From a checkpoint of a small transformer trained on Wikipedia.
Size: 15 layers, width 96, MLP 256 SwiGLU, vocabulary 14608, 4.49M parameters.
Architecture: no biases in attention or MLP, untied embeddings.
Training: a variant of Adam for these matrices, 8985 steps.
Each number is 128 + 32 x the weight over its row's rms, rounded and kept within 0 to 255. Layers, rows and columns count from 0. Numbers have three digits each. The size before them is the row's rms in percent of the matrix's.

# layer 4 MLP up, 256x96, rms 0.125, rows 215-255, columns 0-95
103:141125115168185131175160166127131143076170137129127047158140126111108149108141097092107093088146168154133069171147123125076127144093168088128163167106117185076133072126078136109131142120107144121133092116091115088151061155110069114161152122092210132160090077185094080127128132149127147142
096:188132153143106151139137105178145138153087132093109139115068115076122101126085153170080140117118110056089197088083136124144164100093089112118158126144135092146104171177181122145148108092159113142164152106159097102091105111129100095197104093111145101117169094078147150132142132228107146086
083:113110150152149055179109071113092108164170090092090169087154174150127116141095112087144117165144138108232132169167144150127095098098160148105199126116063155116141115156139094140116156127115166078111085154132117123088093147123095083099099143112183112090141143149136123130109083065117083121
107:168140144079122097128121111125129067096104122115108156146045113114165160143166085109137097096104120100139159172151102130141126132034106038057118136185109135131130166115163152168114124129123146139099169101167102095098198093109109093152180161095106134100120197117146104118104128099081142138
077:129117117139140198064094122166109138121122173157139152168107171087108127194101152142150091175139114120074148095082114188106146122098107099144159123220114174102156179132176132152109123163125169096165184141125074120066143090123128115093096135107126169067125145144078127157142120153112157088
081:159117134128141093125128179103097122077118158145107135120120105147091140116133186159123172141040077200052093156102098082135122150130093131174082071130131120169157136150129160116088108109151064128100071079146083103128112177151113112130090119147118157104107153141143104122166154151046138176
088:150138155084098145089089102146143073129077146160135172068049130102113127191121144138082217100170134070148137142082125143116097052085156109130137127128180136146078122086130128209150164119122118110119175173171125118092152119150156145153103146129130128120165116083154152154098168145098132126
097:101109122143100117109090151133103102062165138145063125143133175151114148126118155117181179135119155088089100075167109122155152089115173084111144123159169146129110086062135145201160115125145133136182135097152087154165147125075088141072146181167106185131161067077168126158123171114096132097
103:086115179099154074172123156123094053128135095080160140143087156118093144181125132129117164163179076121132113124143107133182143089120199145117117107157120149174116165072119149138130087136128121149127119111152096114099115132170118094119151091162090199156131021116162205140145107149127106147
089:138145104083152118149140150119144162124109046081179104150138078183095123112080073137120067097105177150172114165130135110118161127172106123142124183142084145129133050105134136109106178125123066123165125104118140146119066115124168142215133122125111123178150142125181125112159211121116146149
096:157174101035101122070108105101132147107139137105187139110132142188116166112148178159126155126097104180136113092105163123144182140141159205165081111170092101145138140177148136089148135120106099146177164184135094154135103115152156142196137079155069080151092140144147164126164159107134142108
096:178110105078139159125151132095124113143189173181179134139110095162145132100138120122159073155136212112127171137056111175111141164164049127098134162161091133097092169157111095126112162116119140125083111118108148148130187145138179117165140130141114104162088176116189148105129158146197100166
103:204092141119170146119144131162127150144159120091160080091131086082057142150193150204117131172121118162138091101138115099109146117142123132112063151140169115148135140049155206109109124125109124118144112110193094132146113092146099086149118112156096143100105143122070174146083068139125075119
095:119146121122112134136163125079127052122095180175068142108088180178160108145145169131103109154163082099119110149132136121120133155110156155084086144191150126176117158142133153116116149197096162138077091137069116089137146113114122090063181153169142140101144125120155153096151124221150070117
101:155178122148124142110182169104014159107171176168098075139156144076156091085120128155127126100140108152082142174100134128130134136095097173099098091127122138158121113156145143116110103114158151167115086098087097074173144112125183070123128188136177079110146115102117142143154085162086145165
078:185126083103119170082089091163089128115134163124092125169133148073152156115153190082196118146107085113082111146099118172153110130161110163127124054123127087151110128132108098160145047152140176160134153066152107137137181135147158154131132112106159152180153162152139116172192125109131152190
100:116108131129075120147124101101224097100116083136193108140134085162153129126115119106105110121138142112172114107128102128099150141202234111183157145097140167119125119104073107147112136147111098100135105186121196138167154101147139189152157123143110138165125104144109108096060161097194134110
092:147096101178094184116178127142148109091152146165213108100088107115155114151117124119147141146141081157131161087160106135125153122144112094151097079143121164157173165167130125053104125111137134111124128146081045131139119123201179067136151107138104182135066134173143173105096130115175165091
094:158125126112151073112180071106151170131135139116140080155144106135116116085204162123098119108119101190074102131120129127094152135147085134119086033110149165197124095150152101089088102124142112135152087085114134076081096117126150196178164133149101117166121117150186144108112133069108090126
097:120142035109123140101131080080184129112046131127146167163188122136140118114086092156099050128065136133108160151121153173174107144122148113155098122127075056111139164178079067126118128148147123131140147097078152144077116105131127160129166139119123082086111098128119158151170132142158147084
093:170121132115083100088140133099165079085198145116096202120134172108124128175115153080120192156103093119135146134116160122123163134086138127101106100168091102142060117085156143106150062187166128118150084169079075173120142132121162110140182103106167136101101128109163058166104137121129159149
087:113170150121130153100138103139179181141129153096181139074149099150091104144074129122128094161189091109106089198097144129072118148185162148173149110099150093124101118161122126132133085145141161173152139169184187106125072142119089170133154188147150132171132125084124083112109082071180117120
097:130143153126096154096138110110126163102107177129145163140131138068124142174055123116147047121168054125100141138138122120080120088116198209184127146159163137091177124113167144118110130112126191145144131090131059101157037137133126093104165129113124124073099126150121094152108104147097135122
102:088143137121132162115150095147203143172083101119144208141122096128134101139125081123079110100140164113128154108077159146143109172156153163118129111168158083160208165139192084154125114196069146128139154182163154123070147100103109135102069139173090123151139123121074095129097157162122130120
091:122089141092126161108130128127108133094100120183179134203168149162090095114122165142132108161107126159084163109127064134098162128167137096091137084159110169130150212152166084086082133153167078066118134163144073085130097126153132071152146160151126129109057152173098114139129139171141094101
085:107164133131158118152113152167145098142095131148115117102137118154110170141137161177095098121143097125163104165154170136191087153121123167164110118087140073169116067084149121170144130081100157158164117117158226171154162172090141135110138081148109095142169180111206151151159159100106072168
099:147123125207136165053159160150101130110174120174158163104050101134093115139161131164131155114105126083119144076186127178140119140035161122100129109109149124142144142162154147162143133129075107116130141093140134114137140137091135095094087104109142159189125089151081059138072093141087180125
131:154107138140113112070136104167113183175098166118169106166148098099130072078137138089162138138116150119112184081128109120095196094160131099080101163149128176129104179148152155089143120157117109140102186149089124102130075118156171085134109157068132150143084174172119163074104096159145061103
094:109141132181058124061147128135148138115133187122128093172054101162120116180153101149091102167172147184073145102176152130140102167178111115174131119152134100165135188125126127139147108188097205120127134161085163134099100151137175117118108152150075144183126119121119127136122078188144097113
102:134180117172124120157122128146150124150155100106078117082110113116144179170117125144141166110152121112169082166163178089174089122145105183140080141092174063181095069104104147135171135085100151168180122088127179189160171145095164171091133095120129100132197123102162084127149117111093138114
101:086102169163114150141148116139163104141115193163082085137108118189093149175147152160124153165115117140128097142148155181136135157154070188146128151096167092096111154160098117089122089158174189132182148131212186126093102106172175151113161142142156170132164176138134114124111157123179106086
096:153144056162144100144097113142136132151168136140054106135149196117137090095168143079176140112133127108134163152129084166129179152108129105132164114175122102087183173149127088099124069121112118163110106127122133101119108180147166104210124143153090149133037119124119139114148057178151166159
106:089125155120128133122110108094170109140198072096136160146132065134169112158113125098151154102159080113119118134107121151092111145214100159170170112127139112078108145184151151161138157147162141162163133139123085125122164070137148133211090140188069103128071074097143154141079149090153139162
103:103138156098061119107148091160092099136117103153114126119147065105091134064119121050132048166113117149111183112164116094081214193131118160106111157156096147119154148129114157101118181126104123132161193103185066173117105119192145133140168147146087134117128106171138144138121120125147136130
097:099112111134129113185119143160085138104140081114153122110141134126079144086107061099144118189116174149141160106119141151133115135146040142055081120091150095138099136134078159137129114114176087147066133141163144134078142086187143115119129103104084106160095114143155203109177050082152128135
096:124115161092142126083170088082125137138154141155120078141058124134135167091140230115150101080134077115139185106164136092156155153168120094183146068093100100129156191109188068107117096140134051125149133107143123108185126132137123144113103103129123112125095168168154113124111086109099085132
099:177103168136147088124166132056163138109136115104158135113199150115092104073133132082060122049154145142147211151092145171143154111143164145193141110118128147116122098132134043124108120133161075124105142144122098156150094133150131133120097123128170180157058124113083130091109119123129070103
103:163149121097140112152085182061129137142089130105123162161161160137060145157090156146139161105133087124137151115162044152155141170142143115081141103132056126093158132209098083089137056146161176139089096104126138112080168143098136153144154104141115148135061151122123154117120080099128100175
103:116110120116162112099087150135131065107122175187183158066132149083140186143129179107131097144138096120154144176147097196152120164128130151141146082168140100070182141142083095160102110111151142100092166142187146068121213134161107141170149107113160160139075119150123170147166107134140121161
119:141111095157111082168152154119163120144118146095139178142067092118095096137086110106178079170135161122117145102211145175105146125136119128125124130158119175112202137174130117160113130193111142123161117197128114158085123066136147113158142060115115110182086131107127127097086140185183121064
127:139079167151185091176182153176129183102138161126121144079063120143095150176137075145088159121125101122093126076113131140093102117070142154136098139150154159147153150100121097114094151175173137124131174112104135138105107128123125113116210151152070153094082148120089088152128136077053156079
# layer 4 MLP down (transposed), 256x96, rms 0.114, rows 215-255, columns 0-95
104:092100073118159097117180137156219101214122144093128169134091139080162105122156127115128096091133080061160105111127152132157086151067092119137123136102117130155122121160105152149145090180104195133124085150124146117091139132100118120119086133103115143185143127067108150100067091136118126201
084:100175148151194142123036112088070134110131173120165146087152125136160204138106119125092140154134126227113111183124107088127098119149139131109146084086133137084123083123132103113144201087125110104146117085143100132120139139119187126127169155143106108084156137167179071163160175121129135121
087:116129125083175131194084097050120173073138121142107143089149083155106198123098130157113113136138142154134070137116084141069114123134141091165088130135128153140130111098127121078055132152162151053204154107127150105126079143119092133179135131153106137117163115169118076142149135091068141170
108:123128117090129114115092127126137130145179159144158124086163111094127159117086088133149133151206108150126121163099114166073146142148108132179128159100127110113135142148075048065078147133157163162107158072069178150163124185144185170131123067125131167124144078169089097152122171170118146177
083:098061132068111133099152214134154083148113047165119093148093135184162083134121153138151157078143166147155134069142160146142148127104139106135112096132080142126108091148113140113115135111141112000122120141090105146108122115139091135171127111167134148143093078115104131089087124139166132185
099:077128199123136110096105078108143121152166077121140170160119122146105139113099119101148110175116187099175160061126083162091086125130107105156156215143110156149195157095133134112094134151148127041143131190115146134091140147168059146122091095112160124081078136112096129127102105105130128130
077:083171080190140076122185120100178124142146097099096115120162139142155084125194153151167106097089108153142106126111132152123162165144090146144126095135110096160093131111106125086108108146173111175149109087027157117126166128043133143121129082112071105144122118109161108104155074171154088167
102:193152118118100162129129122129158127169076123165098108156129094088129138120152193154144111144145138136162109134107158160136100157095122142186136185132070181141178132160182172121107130144130064208065117092145139112181121100141169171116137074127169127168097069153164158147112056129123140129
099:106105123127131179086106104163045126071130095157152155162131129107125145145088140153121130205103126142068125073108087139123214087126163144071134117134146160081138142101105145136124158123153072059144176129139082081078132139170105074138122124100101107083132101166105106172165129144154101100
079:149059084142126111130140146124198137166176119136134130164094134082186069116152147126195070131145089032126141083139164129158145104115114152144104140166128097151147167149116132100134108169104082168165137129067082091097109082121186091145116143165139126138146130111126155090100091163194126139
114:117138155144135175134125163126135156108122090115102112131136089207155144089133152116154123105144094131087149120161156135119112116128101154131102085126154129127189066150178104170118163083128206041133019156116160157131143137158145101113165158164124153094143123172121108114076126168183158185
097:116151096143146151132098106152082147108124135180152188153122170117154125143091146122130139127058147145111168136167210146117157086113125129121134086157123193101164167150112118124072140144127064050124114116085126118115148057137053118126173137122071143111085083146124103177154131188164170134
109:072100112102228150100158181159167170123100114144100155115154115145159085128084086094112138158135138098156178153149129103144102128155137115082088146133124171134147138171141115105131142104215162099139164126159126073056139149091091130130143109138129074064072136179120158149123118127152071160
091:116113114113215152152112116157095106093139071103182143103147065089108177113126110133103117131123167172129102154123168101133105073128115142153165115084156146137162112122188129176147180088186173206136185094173151149094121150121160136170126102100121081134161111176136106136102180095159164148
093:150173151135168097152050106081106127096110173132156109078124130166104243121105133137107121165100156201125124185107107115121096134171130182126174115126160129082137108100156087148110195134121155098106151093141128108153161131081148170162113153100080105084161160157139102184135155141111128130
079:110074119108138151112188177119156117127174101155155148155119134162097042115068116137134080134159192092122136096116123087160193124101130133150100104104112138107118129129105131187110057146144138088130153189137178119052117111114125117076086128078104166066088104117173110138145154137151100164
087:153191157113123146107068085119044119116103155128146134099156157113119195108125115174108107122135137245092125197153068086076131093119131143108142109102169147087122103096161123119117153090106176131112142088149129131161118153113173140148145155082123140074174158167127100158174158132103130134
101:121080181129172152087148146146138151112153124139144200134158074129103108111072158124134126140144151117076196099144118146138097098085110170117145098126110117149113162160143128077147154141136147017079072142204067119138101074141100128167130182174086100136098128120076118126103109135124122139
097:114089097104127114109227158135220147192124138120113123144115104118111070081152146106154164077139128063145157085118164126145171158090133117139107143160087114156125139163102168104173059167133086157134121150072114102125109115154163130119127110108123150135081104083127176085058102123123087123
098:143154141166102119113078084128105079140092096086065081067156141135169165148161101126116082080126123166117091149097150149101062096145205181161171087186132108089123089107168115140114109145114063130137190113137126189133168121111125141120112137160135163167131117075145123137177122153174117117
096:133116137123154165144119173135101149124094160121148090127105057160102122083076104126122045066167101110111154115097103170095105163196137107154113090119140184138158155187099114096106127083121085200102100127131122129188160119102178176095122169125145082152150142121054161115138153117141106100
106:111133140156083156127113155169124165103167135149121119095100102132089136168111135091152149155202120151155114173100117106158111128154089089149117081061061141163115138129160148131131131107132149255154095125187108128140128177114117136142185103144136125122138128112146073139129080126105123159
103:127091145108115111107144128196096113121158156143107172151110125165143128152073154122072121158125040140094114095140132090112160110079162084136101174139134115119189112165121154113126136080110220109146134131104126161106089143139061117141094142087043117061078111101158098128110135078094140144
092:093194129103171125169093115120055107047164173118133128084121163148118203132109125154128128140104135213080130199150099096127121054137141131132132126067135125106107093117146132124132177099108202085139144114168147178151137136128142142124160146117101089095154131152137093171156168128120115173
088:150087144093103154111150131150085125084104127168171141174158173167109034140105156102105151157101145148084184076128072169121189143162139087098145111178105172095170183186138100085092127147160098074126129172138118120091108108154131103163123160138085154137124134162104154140128145142190143104
090:109164152152144084129104142134141071128144109108105138125130181095116188161137086169150124142113111168113088157111148094160114151125110152136104159097167108172085080085106108183189132108104135236172181081134155137101152150083137153093102123141117098146186148122186094165201131108110123153
104:133119173106138107217176176079146133179078145101149138164105105139201156163135062085113137123121106102129146148194140120170139121093112094154105138157123141103139112070105125084091078132148170134124115145111138171074101150168153153184087103129104170103143114105079155167154173078127163116
091:173128146144094111078173117164158133178099146113144156168148101128139082131124163135132139125134099097132135107132165084109185135144111112146117140135163096150122128137126135088183099157116101255116141156100176107118138093166208098118122136106116137128120116084150190096127114116154079124
086:152090140112095091097184130137217114207109131127139124149153125142109069119164137095167123058126067084165104100133144144178196119105159119150077132156144143120138101145104164125154078165158117181129152125128141144137128079163196070145112106145154151157126104061116149099127081098145103135
101:130179104156145110159115150102140153182141162078092119087109110097140174126130090184111099113147114146161069176172148094137041120132124152155129165089165070148089092067107136146169153111097139199144108087099166178167146163072128173106140109126124093148152119123143114134181108116082139171
113:103105143137084141164161153177096133184182144076145146112118126124117135194117184069140070116152142129149123147131134117094149069159140132115109096096120162098096170115147115093154117139158143145170123144226107137171099181141194101174142114130134146106156165126166149110086204113093088180
096:138197172115107112164106140180145081127083128096111180114131071148109116115145099101089168141115124107079131177126129095129121089067102139163101164078156133180097168102117090085072181125128178102141109086163179122133106088129112112067151171076123092140150172141103102100105107147188112092
114:128107142138080151063104147125091103089161142132082115143146098193106157158115129103102125115178151141162095149097102085092132146189087152154175177135143114114068148098149137106150141116107131128105140104028063159091141138095160060174146157115095142121130111170192126154164137099164173157
121:108095132149071152105072110113094147058084143169104130121141101134089147114116158110094116174098153168061151086122080147099184131147143111120141109157105170105144151150152118115094164147172128042113116166193125097112109095192122123129187198128096176101159125164113157133165152170127167123
111:122135117206137151113110100158093106091132195171142143165081128087115153170119120132096133090124154123113132193136147137118164119132160159194120176130211146145118085108168152129139145123103182073174139119143129114146125082161136070078135179073150124161108073175105178127096169129108078118
095:085118160162144177152103081157081142107149061134144107159135150120127134148124180105120142136118144155077168065186148122130112172126125095113129123104137167109149081084145161064111087148104051048148090138079101112157082135139093143082128166105188147073097104128113092136115147128070109140
103:140126189194107202126114107172097114139137121160129125141125123112106117159136141087123156188091159184132094116149114127085187161172167123119087092096093182084194168144108155127092138122168046058164104120163114150173114104151083083140152166159171112095135154155101123164112119131139132121
105:094148158123136089135116137109146102115108109179109181102170107086067114108141098170150186090123135150099104086078091085126107177170083138118086171102164119106116108115103105068100093104107137165098120107089165104209148134105149130100173075112122134137117088111054109062150119177119111175
096:129082116139100178081202165160163101130149053119122126175135122126152049135121148120178103106125118096139126106114162193170108128117128089100115105129112144123163147190142116111175067155113061094138107139116112116088152103108089108128114109204190161093101118083139126095093115077155110092
105:121152129132143172181115143121122152099178176102091169127137122151098081122151168126155106137141120105133183098147100098085156084093100123118087123120069144193122149151103136105132119156115099236087147154126185148192168133127177136095161146073126075174126106114151158083112137097077083161
135:070125160116185106067139141125122129099151109133112164107085098111133131090112152134150141144029116138099150131162158135116089076091094099184132123133185109116151100162104170106076129120136179173121184157133103093092131118133096120096144141125069092073050118092139110110101156108084062102
# layer 4 MLP gate, 256x96, rms 0.134, rows 216-255, columns 0-95
083:121120072112099081117121113107117075082143080135131127135118155172172141084158141071182126121105069200159119162151152163140133105168179183144116068112148139131151119087131083093112169164153118113113142159118165178198156101148127127060163099158081128077118087133127141102117116074150164096
083:146098130125175139083147162120146105127085138117144092130148173125128126217194175166102120141127088147064070165088148155156085123097135116182125130170133077180174080158097140165122092113151099094183138094136118148096138142055112122141122121141136116152142095127209124143174188159111119133
109:128099138142155154209150127137140109129107095089136107137090199125085158166170112133124094089099120147173131116184096067111139107067122105138043134090120089160213105129143102143135179149183131131151151157132114158136118110130098126104081175104113119183128218119105148150141112128080116106
086:103153107142155142126054157165117156168133180133096161100115118065139190196101084152150108168150133126111131157101176085179062147147081153112133132164136098102132138097132083154194118141082181148179145144133131125070166132129133149072124123094162083091174142096143076157150149090112129117
097:160150150127156129147115120076102120142128106135104100103111137106117147140181161225146152123113093159084054153134101106176094113131107131155088114120141082190114063128159186121128124099150106139153082084158137142151143180062117151122127092169117127113168128115183110157186138121061140205
080:127108161158191131179129094136169198150116121075110120091155138092108170106100119148064096122129116099116114064116081091107127191129110139122155181130141079109171121174089097145108121114066131127134188137153192132131186154137080095112162095138107122195116167154129090149117118146075105166
112:175114076123197122168124210142151130181091123110151146125142074104146103087173130135145072124125109121128126157107123129123084175128081159085117117123050174132167143161127121075180103144197125143101130125107129094127110115171158123133102104107141052116095156167109194076141090159140103155
092:094149142104155069137097137149146093105069093084156165126080116117128129160122096102132172163121102114149165121092129065165128103151181123085079092127092134148133140141195183166136107110068115113078083103124096102089098124141122122085199077069103158142164086112150187099135149113085097138
084:119110101156151156136145091057150097083147084091124102137128090119082138150085104170155228112088162177157053114148148099104113097188121071186152156091156102120122106140148133161097171096170104170104106100137127146141092099127076107176141120157129142114144055117124103132143174124124156129
102:109152147196065132146106129128137177130085139096084135128156176153151129101104118101123127130184131054120155108109133086118155166162115167111084147092085122179034134148123108028159136114121102155145162191147171141140132137168135168113091144133148114127183168095170172110130100129141122090
091:099093128083047138105175109092149152116109180137155060068157088151129111160158095101162070144140152145109087171096091128127128146166059117107140154161121122134151109136127146141163151138117158135165161160159162106113157210179155148157121138127184084106190209125133114140130122113148100099
132:152167038152121082175127150147191180090086119153124126088090133088123149158082101120132127144169059127176116147108156162156076122157102112120105094118118116123080134146123103159135159142141148111111091146108132103115111171137156097161196107125106112147110137126139135150235157165163115210
087:142111102096149128106053108143142123141184081097173171117112120138102195143134174105159150147090145174161080108126152130140133090186076093135155118144150082080115094130146147209104185094160093138120127077162118129084108100095119146156163094085120131163165113154191126118168141062129161147
090:131074141122092091113049077169183147128108081105168143098114061122136177116088078114095139125146153128158090106058141128104100118206129131135188158154185159127167125130123088165106164131101096132125209157143156132135127082143173127147095122161097111166133128166125096113089138101146170109
073:157115130106174155084155162153123162145196187211121170127160133116135141136156111168153143157106094110091171106195159095161142180091088095145116112178107140137194146143142164090098082137190102095138100165143124112138179139137097183104109088134140133144089166114145179131087111082082138117
083:104168082185119197137110154160021187087185157151112123131123176058115129127126173155148108148149125145066175143120122117165114148115071103115096101118092094136089139133128165156145143116148146151132076140127087107113111147094120139111092128083128146089180101115152138171169122176082173143
101:124083116145132145090185188124133070119148147054171081089114161121129132160172115099099104156189157070142131113114150161145088055137161176076095133109129130154150168145130112123195165129109120123163122168132113104112138133155136097147166110149126090224128148084177152159134135096127067129
085:152117073148129133144136110126092102091150114151130137159178147135122162153183115166081182124066126166069063134175159136088118142181142134146115057084180079184134107113111154131137138104108121130162130078122132109108116148050090189194109141135112152159167105130116121090114122105143202147
094:134129105091085106110104176087124116109084100134138118114118139149189136082122151090135106082121108110096124167113132123137119121090168060085150112079095105095045119160089113144120140097086126118060109117041144134145055169130144126120176080066112109072095089144152137162149088165100127150
093:106133173107102160119112159141092112131116095170166053108076103135059138134102148145139080165160104091158131129143104146147132135169090139186068172109165144191117157092101090083135158081107119085118105135173160130161166148117090147102059159130128124116145150180085168146167170097097067144
094:116119165083075103087070142105117113113121114124114078106055181105126147121158186126116155132151072131088075135140126099157042087159179115126167153100134139173108129115156104176158139074103140121180107087130103175155103135105128109090122111110133145088146122099195105167086175096074154143
111:108168139171146128146142184075140145134184135140129106139139143113139179116130115104111170098181152148127085113067113076160168143082144083193117148130077160187172118084155071147130148145074138111156165067134129141175084167138123125069177132055134090100118130149083089109154132110101138108
090:197115136169178135159101162109085117056140137145146067138143138136146163112111158112180146164081130158177135158157101109135144054076098103114126122088077122107118106084124175136124156060171115085113081071121095122185118142076131115147182126106151126118158141193144126122181122138117153173
094:168129105134168126145155138076142149129174136135164082132089127160152131121164109179155089094185133143125106187079112111198066157189087165130147118147156096163145142111148076096148087129100126156154079129073123103155166173107134111147158088134166075113117222132171119163147159111111091108
092:115132082165158092125116119126123128174184153099102122119127129119156119117132029101181107094136203101138118158121118107123084067132149131125171161083142120077100110118119096185180174116123190166130133069101093113129082091103122146101084135086198107150124096115131118102096110052107122104
104:145109077140108132221183156128150139113097154091054080055132163173195161102111076104114061156175107128134086138109122167106115150117106108127077093134152133134128097165108160118105073095093131087109160164134129156105135135176117150141159116162182116107148163118094167142140081134150113161
135:089160152160123141200124120098116162113098123090104156118135150161144160176092089180084145137132125115111060165105155076106055135131108128137151131101142113142140095075138110151164162101095144112208100083147121160125158149082101149074134135159150110116195100095147078139118163079076195101
081:116151151137138106150157161132168078126096128147133150120143155103184159141161088157100151134191116163104107104090170160112125198161059179181095113168146109197127135111140104112116155219094113125161145105119115184084109101081091107107101128139113133092182119134123115205121096177125148093
090:131148079140184108161134119103118164183167197107139109134123108078163149143211085109162104122157145130138082161096091065110101138126114130085180125141132129099143120107120156182152085111070189178108130093090139090064134200065121161146131121122185119168126113128144115122122135115100132173
118:104216129097171126089084144108134127131165151116095111118144124111149158166099150098107060099115169127111096165155172112145066121097171126142194138169080150105112086135157073158167109078099183129189119096100127128121138217093130113147143096117147120083140112095161066155101160125146132111
119:097154174199109150143130120114150147107138131109138031139147082190113140164116086109074166111116105116147153120136143099121127154137137119174130173116136136215127084064117156111118112151137115131185163097096159204106165156106157145100067140129102138137197198145100138113127128094108142086
106:128169191138143104077131141090093081093206153126140119134103070141103138126167166086164103065153085088114129190121119119113113091124104141124168076067129133151045169171120156145170120078119142127139109113106075090159130078138131152141119149165137078098113123131167155162082097130134093169
083:094119123116149121105140159159139103162147114139071082066139069111107179093114130100140028142129153108102136110171168123141128167127166145133122184162061136123157104135077172127192137127107103184152169053154085153100116150146132154114138097185101145102158093117175129078104079117116131151
106:102154150121162156148186135078114104137123158069146167064212150179160135148073104140129054142132147071086147083112118092127110135135160151123078167111138075146147155135079099143198091147167111134150134122127098141116100145140070127134118143167079073103096112089136132109155078110133096087
093:155096163142153141157140117094130161126157078158069095106129095094141112080070088103104063104152118103136092066159160106173141151139156119122152120097123127184157140127167070072122134097124079141135151105167112121164137178101164082094148127114168055140132174158146152164117154168038123126
100:168138117168121047165151157127144180150123086039115155085154179110140150049114156100146127078169109149110141169103121081122112048085150165134155131139105118136107093197152123092130185126148125122138148106111107152161060104164110107134083128098117094145115166156097147128145119153080101131
111:126171139149103175177127166113099125107159100116068077135081102162092147142155195167076111130154074078162144163207136154137103140129127111135135140080171095186090146075077088093151153131158071142131130134133114138101129121113098150151111179165069142115140157134108103202103126112076131137
088:165148077055129133103081103137132149089198181147138136094120116106108242114178128129099132157142135146151140119116111100146151118121134162131118144173153096064133143073127138168106076102143176155121125127167168134143177210139131156145165105130133154142116168154133101176172103127156167186
164:116164142154166161097158174168111098116132161104144104123088110179191149130128128132097100097114120165127109162110093097194083103078167142130134103063131120160152090090133156139198161085092153104184114084111133152172113133086135169045084115115154127127201146184106133130155156110090146133
149:069158111184127072138136158114133151160094062093178069159134163090180087123141124134168141124133093137120106148109093143139083089113136108125157088056130111124128089177112082113156150119099075142194086115130100130138062138078163094130107114087151052160163130103131098126149149116100090089